{
  "intermediate_size": 128,
  "init": "normal",
  "decay_fraction": 0.919,
  "max_steps": 4464
}
Each number is 50 + 10 x the weight over the matrix's rms, rounded and kept within 0 to 99. Layers, rows and columns count from 0.

# down: layer 9 MLP down (transposed), 128x64, rms 0.205, rows 49-127, columns 0-31
# up: layer 9 MLP up, 128x64, rms 0.154, rows 50-127, columns 0-31
down49:54 39 34 37 50 51 48 64 53 58 65 40 27 67 60 48 53 52 43 52 52 64 39 55 48 47 64 33 61 44 61 60
up50:62 40 50 54 32 54 52 61 59 66 56 31 41 36 39 46 60 53 48 46 41 41 52 66 67 44 60 32 56 53 51 53
down50:62 53 47 49 53 61 55 43 33 47 42 46 48 55 70 41 25 19 62 36 42 55 45 52 48 45 55 59 48 70 53 65
up51:55 54 49 47 58 62 44 48 33 60 57 44 51 43 55 46 57 45 44 57 40 43 55 53 61 54 58 19 55 50 72 38
down51:55 52 39 57 56 47 60 54 46 55 53 52 53 52 32 37 45 52 52 48 16 39 51 58 65 54 49 68 47 33 47 54
up52:40 36 28 49 47 67 52 61 59 47 48 32 49 24 50 36 44 41 41 53 63 49 71 39 48 48 66 48 40 38 57 41
down52:55 64 49 50 69 37 61 43 48 45 40 43 70 40 51 50 40 60 63 61 55 28 41 44 65 35 51 28 56 65 40 56
up53:51 51 48 54 61 20 37 43 38 51 33 46 51 37 61 47 51 60 50 41 62 34 62 50 40 47 61 44 59 36 57 62
down53:53 61 49 62 42 41 55 50 37 48 54 41 62 60 46 55 49 31 27 73 23 37 58 57 52 56 49 51 41 56 53 50
up54:56 52 39 53 51 38 60 52 32 38 72 43 28 49 60 47 41 56 47 43 67 51 37 46 52 57 51 59 61 60 49 47
down54:53 47 41 65 42 59 48 54 66 43 41 37 41 39 55 56 53 39 45 46 68 68 41 52 44 49 52 62 59 62 56 46
up55:62 62 50 51 53 47 68 53 31 57 50 47 34 46 52 57 62 40 47 59 57 41 44 41 47 42 58 55 40 26 44 42
down55:55 52 51 67 21 61 46 59 50 42 35 55 40 53 48 59 48 50 62 66 43 71 51 50 40 51 53 54 46 49 49 34
up56:45 62 43 48 41 31 50 53 50 50 36 60 51 49 55 47 53 46 41 38 35 34 66 53 79 58 46 37 50 44 45 46
down56:49 46 57 56 46 45 58 52 56 57 49 59 57 44 46 47 45 50 56 50 62 44 41 42 56 72 43 51 65 55 52 48
up57:43 63 41 48 42 46 54 62 60 47 52 53 36 48 40 60 51 56 43 54 52 58 58 54 65 33 43 52 33 46 56 76
down57:54 50 56 42 67 46 49 48 54 19 64 47 46 42 64 36 45 61 50 55 56 36 52 40 47 65 34 63 61 53 40 44
up58:35 44 61 36 45 50 48 49 70 61 57 61 40 42 37 73 43 53 53 59 68 41 55 52 52 60 55 55 34 54 45 52
down58:40 53 45 37 52 34 46 49 58 40 48 28 53 60 56 61 46 51 72 37 47 53 56 57 40 57 56 55 56 56 37 61
up59:43 38 53 47 40 43 55 44 47 44 52 64 65 59 69 51 53 55 41 42 72 24 43 47 56 52 51 45 48 44 52 52
down59:50 58 38 43 37 56 41 44 50 51 46 36 37 37 48 43 46 43 61 44 40 63 36 51 49 46 53 49 67 45 71 50
up60:55 53 59 47 53 48 51 44 57 45 43 47 64 38 39 55 64 39 30 59 58 62 38 64 56 45 46 58 59 63 69 40
down60:56 81 21 47 37 40 43 61 46 53 38 33 60 62 69 62 42 54 46 42 62 43 41 50 60 63 56 34 54 45 40 14
up61:50 61 50 39 57 49 70 73 43 48 34 30 64 60 53 44 61 35 36 49 49 67 35 65 46 64 49 76 60 48 31 53
down61:67 40 51 48 39 62 31 49 61 43 58 74 43 49 55 50 47 32 67 47 44 43 37 49 65 56 42 43 44 57 57 54
up62:48 54 61 62 39 58 32 63 42 52 51 37 37 50 51 53 46 73 64 55 62 41 75 32 47 41 39 26 62 49 54 49
down62:40 61 53 51 58 29 43 54 44 35 56 34 64 42 45 43 46 33 59 72 65 54 30 64 50 30 56 73 46 55 58 33
up63:33 57 58 37 38 53 47 51 32 49 55 40 47 47 79 65 50 76 62 38 62 49 48 40 59 41 51 40 42 43 50 46
down63:50 49 58 52 30 57 53 45 44 49 37 42 45 43 69 43 50 50 36 70 59 41 59 49 48 41 49 59 69 68 45 51
up64:54 54 46 39 54 55 49 45 32 45 60 47 32 42 45 65 34 50 51 66 57 49 72 51 55 58 60 62 36 53 51 58
down64:51 51 56 57 64 54 61 46 44 33 61 45 60 49 49 35 53 51 38 34 52 44 54 38 52 56 57 39 62 70 53 50
up65:41 56 59 63 46 65 39 50 41 60 52 41 55 49 47 52 62 58 37 44 37 42 50 52 77 41 37 21 48 65 45 48
down65:51 53 51 46 55 66 30 66 60 64 43 44 43 42 62 60 70 26 27 38 42 49 47 53 47 55 67 57 71 54 53 44
up66:52 49 37 63 29 48 56 50 33 46 61 50 56 50 52 53 48 30 50 58 50 47 49 56 57 36 37 58 56 48 46 34
down66:40 42 57 51 42 62 51 60 44 33 33 64 61 30 56 39 44 54 44 50 63 45 67 48 50 44 44 49 53 55 63 50
up67:50 43 54 39 44 43 29 45 51 45 41 53 53 64 44 56 61 56 49 47 35 40 50 42 62 68 49 53 55 52 62 46
down67:42 64 50 63 42 57 59 56 39 61 54 54 42 47 45 38 37 41 54 50 57 45 63 66 39 47 44 50 34 55 58 55
up68:47 56 45 53 56 60 58 48 44 55 62 52 38 40 29 59 64 26 53 43 56 36 62 50 42 55 54 49 53 43 60 60
down68:41 51 51 69 48 57 57 56 58 28 55 72 49 48 54 45 34 58 49 38 48 60 19 74 47 50 51 54 47 45 27 54
up69:32 38 50 49 61 50 48 57 30 58 54 48 60 40 43 53 32 33 38 53 47 41 52 65 54 63 73 63 65 48 33 62
down69:62 50 31 57 51 58 49 57 48 40 50 64 65 65 48 49 76 51 40 50 38 31 43 35 69 60 27 51 38 56 65 32
up70:52 45 39 65 48 48 53 38 55 59 41 44 44 46 51 48 52 43 56 68 64 51 61 50 53 59 42 52 40 53 49 46
down70:55 43 45 42 59 63 36 46 47 47 54 56 39 57 65 48 51 47 43 46 41 61 50 49 49 56 64 64 58 39 57 33
up71:45 60 55 48 39 57 36 66 40 50 63 53 59 57 50 66 62 48 48 59 46 45 68 44 50 61 56 46 69 48 42 47
down71:52 68 59 51 49 45 54 51 29 46 30 79 49 45 43 49 43 53 55 51 48 51 69 51 40 37 51 49 56 46 56 47
up72:65 62 40 38 70 46 43 71 49 70 44 53 63 61 46 53 46 44 41 49 30 59 47 53 46 65 54 48 47 37 44 54
down72:53 45 70 45 49 49 49 46 53 52 68 65 39 56 59 47 51 56 57 42 53 66 48 42 48 36 44 58 69 55 52 42
up73:44 56 45 56 38 60 44 51 39 55 46 48 32 52 37 52 41 54 54 39 56 60 54 41 48 68 67 46 63 62 58 54
down73:67 49 53 56 53 61 41 46 53 52 53 45 43 65 49 45 61 27 38 50 42 48 52 75 38 39 36 51 61 53 46 55
up74:52 75 41 38 42 62 64 50 46 60 41 47 48 37 55 71 64 35 44 39 60 63 48 55 54 37 42 60 61 54 39 45
down74:53 45 58 61 49 58 47 51 50 47 40 40 52 35 58 43 47 51 56 70 44 62 23 63 45 43 36 56 56 55 53 44
up75:38 52 53 67 29 55 36 58 47 50 74 27 42 62 52 49 49 50 60 60 42 51 70 45 62 49 53 65 38 48 35 59
down75:58 53 55 56 60 52 57 46 56 54 45 32 52 68 49 56 48 48 51 51 55 55 53 50 58 64 33 38 49 51 36 68
up76:32 64 39 32 72 40 45 39 52 57 51 56 54 68 57 75 50 57 44 40 47 37 49 50 64 40 54 43 62 56 39 42
down76:50 44 47 62 58 46 63 67 43 62 45 49 45 59 34 42 45 37 63 46 51 54 45 59 36 37 39 46 30 56 41 49
up77:38 61 41 44 43 50 48 61 33 55 44 79 45 56 45 66 47 38 47 58 46 50 49 72 64 62 49 67 44 40 42 42
down77:57 48 53 35 55 69 52 57 57 55 37 41 47 50 39 39 57 72 54 63 40 60 62 48 39 64 46 46 47 63 34 53
up78:23 47 39 45 46 56 50 80 52 53 54 50 53 55 41 49 62 39 45 61 42 48 65 48 51 44 31 42 31 41 42 52
down78:64 36 50 49 76 53 50 61 50 49 50 59 45 64 40 58 55 49 59 51 62 56 41 39 40 49 59 55 54 50 41 29
up79:47 52 53 50 35 63 42 51 42 41 27 54 55 35 48 48 61 46 51 58 45 45 55 75 57 53 51 39 41 30 70 54
down79:35 51 51 35 55 36 60 59 55 57 55 56 35 54 80 50 23 51 64 50 54 59 57 42 48 48 60 60 54 54 48 47
up80:41 35 57 50 52 36 50 52 47 44 38 41 52 58 56 54 53 60 60 52 50 52 20 50 60 55 58 48 68 50 54 52
down80:53 61 46 47 63 63 52 60 56 58 42 53 32 45 59 48 46 54 41 60 49 46 76 48 29 50 54 47 65 50 47 44
up81:32 64 43 47 48 54 40 58 51 45 41 55 45 50 67 54 44 49 51 55 56 43 36 50 51 38 39 51 59 55 49 50
down81:60 47 39 39 51 31 57 37 71 50 45 50 53 47 58 58 40 50 35 54 50 57 65 61 50 54 38 39 39 56 59 48
up82:50 45 40 67 48 66 40 73 50 60 47 44 41 24 62 56 55 66 37 51 42 53 62 50 61 62 39 48 28 30 55 25
down82:64 57 38 62 52 47 46 28 51 54 53 34 64 57 37 61 42 43 46 49 55 51 39 58 44 50 59 43 61 72 26 55
up83:72 48 46 54 48 64 43 62 55 61 42 50 44 35 51 60 69 36 23 48 44 49 61 49 57 35 34 48 58 55 46 40
down83:64 56 53 64 27 55 48 30 45 51 48 43 62 44 60 58 39 56 61 59 62 65 57 53 50 69 45 69 47 58 50 55
up84:61 57 57 39 57 52 45 52 65 75 58 43 58 45 60 76 64 46 40 29 54 49 45 50 56 49 54 55 53 29 32 47
down84:54 54 52 45 49 42 37 59 53 51 51 59 39 39 49 59 59 49 41 25 61 60 62 48 40 57 55 52 55 40 45 53
up85:59 69 34 47 45 57 45 43 48 55 56 55 36 72 54 58 53 50 30 43 53 42 55 53 60 49 43 43 67 57 32 45
down85:55 55 54 50 55 63 39 31 59 40 56 28 63 38 33 61 84 47 39 51 56 47 49 57 57 38 52 11 66 52 45 31
up86:45 51 47 42 44 40 51 48 50 58 61 43 45 61 49 32 57 58 56 62 48 41 63 41 48 54 55 60 34 64 39 68
down86:38 54 42 33 56 46 68 55 42 37 44 64 50 55 48 43 78 39 37 64 51 53 57 64 49 38 34 31 36 40 58 49
up87:42 46 35 37 39 52 44 58 43 59 56 51 32 47 52 54 49 67 56 29 53 55 60 65 54 54 30 58 66 34 73 53
down87:42 57 69 54 40 55 51 65 32 45 55 45 58 56 52 51 60 45 53 66 41 66 36 27 60 38 66 40 57 50 34 50
up88:45 42 35 24 45 32 54 49 41 50 59 44 28 58 66 47 53 31 41 41 40 42 32 65 58 82 59 59 66 47 38 61
down88:43 43 35 23 55 35 53 57 31 66 41 34 51 66 72 62 57 44 38 48 36 42 38 56 78 60 55 52 62 30 45 56
up89:47 42 60 39 46 57 55 47 54 42 52 53 71 55 50 58 46 52 60 43 51 37 40 47 59 51 28 44 47 33 45 39
down89:61 39 38 59 54 51 54 54 52 44 52 52 50 48 68 39 50 54 60 62 49 57 48 46 42 43 36 65 44 43 50 46
up90:55 52 48 65 38 50 46 62 63 40 40 51 56 46 72 49 45 44 57 53 39 55 61 47 49 58 69 45 54 40 39 42
down90:38 50 57 39 48 44 47 36 43 51 63 61 60 50 55 37 57 51 44 53 54 55 53 48 36 38 39 74 57 42 55 46
up91:49 44 38 44 61 43 49 42 60 30 63 39 70 50 53 48 60 35 53 49 42 42 49 45 53 55 38 33 47 62 55 63
down91:47 49 55 40 55 72 43 67 59 43 42 54 51 57 49 62 54 48 51 40 60 68 46 38 46 49 54 69 57 51 58 39
up92:50 68 40 38 51 49 54 37 62 61 57 23 51 57 56 56 46 45 43 57 34 59 67 59 52 50 39 54 75 33 51 31
down92:57 55 39 60 65 40 41 41 61 63 41 47 55 62 39 65 57 56 56 46 46 49 54 51 46 52 49 43 56 69 44 44
up93:52 54 65 54 28 45 45 60 39 44 57 52 26 34 53 52 59 39 41 32 55 48 57 41 45 51 47 52 56 39 60 42
down93:44 56 49 44 45 60 45 57 53 51 65 56 54 58 49 57 42 52 59 47 38 43 39 45 69 54 55 32 77 61 56 44
up94:58 32 44 41 33 58 63 49 59 52 46 52 58 58 66 32 54 41 51 46 52 48 47 58 64 57 53 44 58 29 42 54
down94:48 43 51 59 50 45 46 42 58 76 61 49 62 71 43 59 53 53 65 46 39 55 33 44 31 40 53 41 47 44 49 60
up95:42 37 40 52 57 39 69 47 55 39 52 60 64 47 50 47 63 35 56 59 45 49 45 25 43 24 42 49 55 56 46 53
down95:43 52 58 45 28 36 43 49 55 54 48 47 51 52 54 41 38 55 35 41 70 51 56 57 50 73 55 41 40 51 43 55
up96:50 61 39 57 59 32 47 41 53 45 60 40 48 56 46 49 59 60 37 56 65 25 48 51 48 44 40 63 62 65 48 59
down96:40 31 66 45 61 51 55 61 49 62 56 61 56 47 65 46 38 49 60 67 51 61 51 51 51 40 47 42 56 43 58 33
up97:52 46 64 37 52 42 47 33 58 50 56 48 64 59 39 64 50 58 44 48 54 46 48 59 53 36 42 36 47 43 63 30
down97:42 58 41 56 50 43 55 53 34 56 58 52 51 54 52 41 47 60 61 38 54 54 61 41 44 52 68 46 42 51 60 46
up98:36 40 41 50 66 45 25 51 50 63 62 32 63 58 49 38 57 60 48 51 55 50 53 36 60 42 53 73 59 42 58 44
down98:61 45 72 48 64 47 40 63 55 40 58 41 49 48 52 42 49 68 52 55 52 40 59 50 37 32 52 50 29 51 55 47
up99:37 53 44 41 54 60 43 46 38 60 81 32 59 39 50 58 45 43 53 34 54 62 38 52 57 45 47 51 54 61 54 40
down99:38 49 47 59 55 59 52 58 54 33 39 61 55 61 53 50 44 40 56 47 52 49 51 43 34 47 57 59 36 40 49 56
up100:67 35 36 65 55 33 53 49 50 67 46 49 54 34 61 41 61 38 55 41 57 39 61 34 66 51 59 40 52 43 60 35
down100:39 50 74 41 63 42 59 44 50 62 48 53 64 41 46 55 55 54 38 47 47 63 37 56 48 46 36 45 21 64 60 57
up101:40 69 53 56 54 31 64 67 61 44 41 46 38 39 50 60 67 59 46 34 56 52 44 50 40 44 62 51 40 43 43 54
down101:38 41 46 53 51 56 51 32 61 46 47 50 52 56 58 37 53 55 61 46 63 49 43 40 73 67 56 51 54 57 54 55
up102:39 55 60 48 44 46 54 58 55 54 34 47 48 51 47 54 31 42 62 80 45 47 37 52 46 39 60 61 58 44 49 43
down102:59 35 52 51 42 60 47 29 47 62 56 43 51 41 38 55 50 61 43 52 58 50 68 60 40 40 35 34 64 58 49 46
up103:58 77 56 32 56 41 68 56 49 43 58 39 37 56 80 59 44 49 51 17 36 49 32 55 56 47 57 45 54 59 49 44
down103:36 47 47 68 66 45 58 64 45 55 40 38 68 52 65 52 31 46 56 47 43 38 54 40 61 26 69 49 70 71 48 43
up104:46 53 69 42 48 47 47 74 53 46 51 44 48 46 42 65 39 55 61 38 48 43 50 61 59 55 59 33 53 44 32 68
down104:53 45 61 66 42 52 40 27 45 68 40 55 56 47 47 44 74 73 25 57 31 60 45 57 62 46 46 68 14 49 50 48
up105:57 52 42 53 57 58 63 25 44 59 53 55 48 53 57 63 46 56 58 60 50 61 49 32 64 29 41 54 47 56 58 58
down105:46 56 40 55 68 43 59 45 57 49 57 55 70 53 74 56 47 40 42 42 47 43 29 49 80 44 43 56 38 40 32 65
up106:59 44 29 52 28 54 58 53 55 65 42 61 53 39 40 69 50 34 38 60 51 46 48 50 68 55 55 45 43 34 42 33
down106:57 41 54 45 56 37 75 23 36 60 54 44 54 56 46 46 32 49 55 58 45 56 67 54 27 41 31 67 61 38 64 41
up107:44 52 28 36 50 35 49 58 60 56 40 44 50 46 30 50 57 57 50 32 63 45 58 50 58 41 70 54 63 54 40 53
down107:64 47 59 70 28 61 50 46 52 50 50 52 29 43 47 58 47 43 46 36 47 55 56 47 53 27 54 54 52 62 49 42
up108:59 36 45 55 52 50 49 55 37 57 36 34 56 47 50 39 60 63 46 52 44 26 51 52 64 53 62 34 70 48 62 65
down108:36 54 46 34 48 43 54 59 39 52 62 68 48 58 47 60 41 40 46 66 51 77 44 50 39 51 50 67 41 50 36 54
up109:45 55 32 62 60 39 45 48 37 56 38 50 63 61 49 56 51 49 54 57 50 53 43 72 57 56 64 74 60 55 61 55
down109:46 41 58 59 52 55 48 48 39 40 55 31 41 40 71 60 50 51 39 45 54 38 70 53 55 68 78 24 45 42 56 51
up110:46 50 62 56 33 42 48 51 48 52 61 54 46 26 62 39 43 66 53 46 51 51 35 53 72 51 44 63 47 50 64 31
down110:65 35 30 59 62 52 42 56 49 45 69 58 48 41 64 72 52 52 40 39 54 54 60 47 41 49 64 51 68 49 37 56
up111:41 52 49 52 58 55 40 34 55 47 51 47 62 44 44 54 41 34 56 46 54 45 39 45 57 49 54 55 72 75 54 50
down111:74 30 63 57 30 57 56 72 44 49 45 48 54 54 55 60 45 47 49 58 32 43 39 53 48 76 47 46 28 51 49 36
up112:49 61 44 66 48 44 42 56 50 40 47 42 59 39 42 36 67 56 22 57 50 48 47 70 48 34 69 48 51 64 47 54
down112:44 63 42 52 58 47 70 47 79 52 40 38 44 52 42 53 78 59 52 38 41 49 37 47 52 45 54 43 72 52 59 51
up113:63 46 44 40 42 40 69 63 51 50 49 48 49 65 65 46 57 54 42 57 52 48 56 43 57 58 45 43 37 50 70 47
down113:59 53 60 49 57 48 36 40 72 54 26 67 47 54 47 48 54 67 52 40 50 60 32 58 41 43 47 51 56 52 56 26
up114:57 53 45 47 49 44 56 79 42 49 73 39 41 48 54 51 47 51 48 48 63 44 42 65 70 54 34 52 52 48 45 50
down114:35 48 49 56 48 42 47 39 60 59 45 44 50 45 33 52 39 47 45 43 40 55 53 44 28 39 58 58 48 55 66 51
up115:39 44 61 46 45 57 46 38 57 44 47 45 42 67 62 59 52 46 54 51 56 34 47 69 61 46 51 36 67 45 80 45
down115:45 50 60 38 53 49 54 43 47 48 59 56 41 47 42 45 44 61 43 50 57 60 41 55 49 37 43 53 47 53 49 69
up116:52 39 44 42 62 45 42 61 53 53 51 51 53 53 75 70 60 69 45 48 40 58 46 64 58 60 52 29 50 51 64 69
down116:50 52 30 51 57 37 60 53 52 46 45 60 68 43 62 38 35 44 51 59 51 42 47 50 49 35 55 61 44 46 60 38
up117:58 53 47 46 45 39 52 55 57 41 52 37 62 48 28 51 54 54 46 67 53 58 49 54 52 53 49 40 50 50 61 65
down117:41 61 54 47 53 68 47 64 40 24 51 54 54 58 37 47 54 46 59 31 53 45 48 46 40 43 48 56 62 48 51 43
up118:47 51 45 41 56 52 42 48 52 43 54 52 48 47 45 61 54 41 50 47 60 40 67 52 53 39 44 38 52 35 52 51
down118:53 44 48 57 37 63 40 54 48 58 49 39 41 53 55 34 42 53 54 38 59 63 49 44 51 63 52 47 49 51 32 47
up119:49 50 46 51 57 44 56 26 37 59 37 58 49 37 72 54 40 34 59 51 29 49 61 54 47 60 59 56 51 65 66 58
down119:59 55 33 28 52 39 62 57 53 57 56 52 57 52 43 32 51 53 53 38 64 48 46 57 62 44 49 46 48 43 54 57
up120:68 51 36 59 61 63 57 53 41 63 64 47 47 47 46 61 37 38 36 44 46 36 59 47 59 48 42 37 47 53 42 46
down120:52 49 53 44 39 48 33 36 43 65 63 49 59 49 39 53 54 53 37 59 42 50 39 51 62 38 35 52 50 55 45 47
up121:49 62 44 37 59 45 67 44 37 45 35 51 39 54 42 62 33 45 60 42 54 36 45 48 55 52 54 31 62 49 49 47
down121:60 45 67 54 48 40 65 48 56 55 44 52 43 44 45 31 55 59 55 31 55 57 53 48 55 38 54 51 68 45 55 28
up122:47 61 54 41 52 38 46 42 47 56 45 52 55 19 59 61 34 40 38 49 52 58 51 57 45 50 33 63 52 48 76 25
down122:46 42 56 57 39 52 44 59 49 48 50 44 42 47 59 38 54 39 60 55 47 48 59 41 66 41 58 40 48 37 51 57
up123:46 61 47 31 54 56 46 49 38 57 53 66 75 43 76 52 40 25 29 54 43 44 56 44 58 58 46 51 40 63 55 58
down123:57 55 49 62 43 53 48 48 42 48 60 50 47 44 39 55 56 45 54 47 53 44 48 46 60 23 53 51 54 47 55 44
up124:68 65 49 69 48 34 42 36 42 50 62 53 36 52 50 39 61 47 49 35 18 69 53 49 63 53 72 59 54 41 48 55
down124:51 47 43 71 36 40 55 62 38 44 58 62 63 66 27 46 56 33 50 66 40 67 36 55 54 26 47 55 34 52 54 58
up125:40 49 48 62 45 42 51 58 48 60 50 46 59 63 49 38 48 25 42 59 55 35 47 54 61 58 61 51 66 37 37 35
down125:48 48 43 46 55 53 62 38 47 43 50 48 58 45 45 46 50 59 37 59 56 64 50 62 56 51 50 49 41 59 43 68
up126:41 50 55 67 40 48 70 42 31 67 23 56 47 47 60 68 48 50 61 56 42 51 67 51 60 34 48 56 46 54 42 57
down126:81 64 44 41 50 55 36 45 56 40 47 44 60 38 57 56 50 41 54 35 43 38 34 30 70 40 71 55 39 37 60 57
up127:46 50 54 44 54 61 31 43 54 54 45 60 60 61 56 63 66 46 44 69 50 42 47 49 39 58 64 51 45 57 45 58
down127:53 36 26 49 66 50 45 60 61 48 34 38 55 33 52 55 49 57 46 59 61 56 38 47 40 56 66 60 54 57 42 65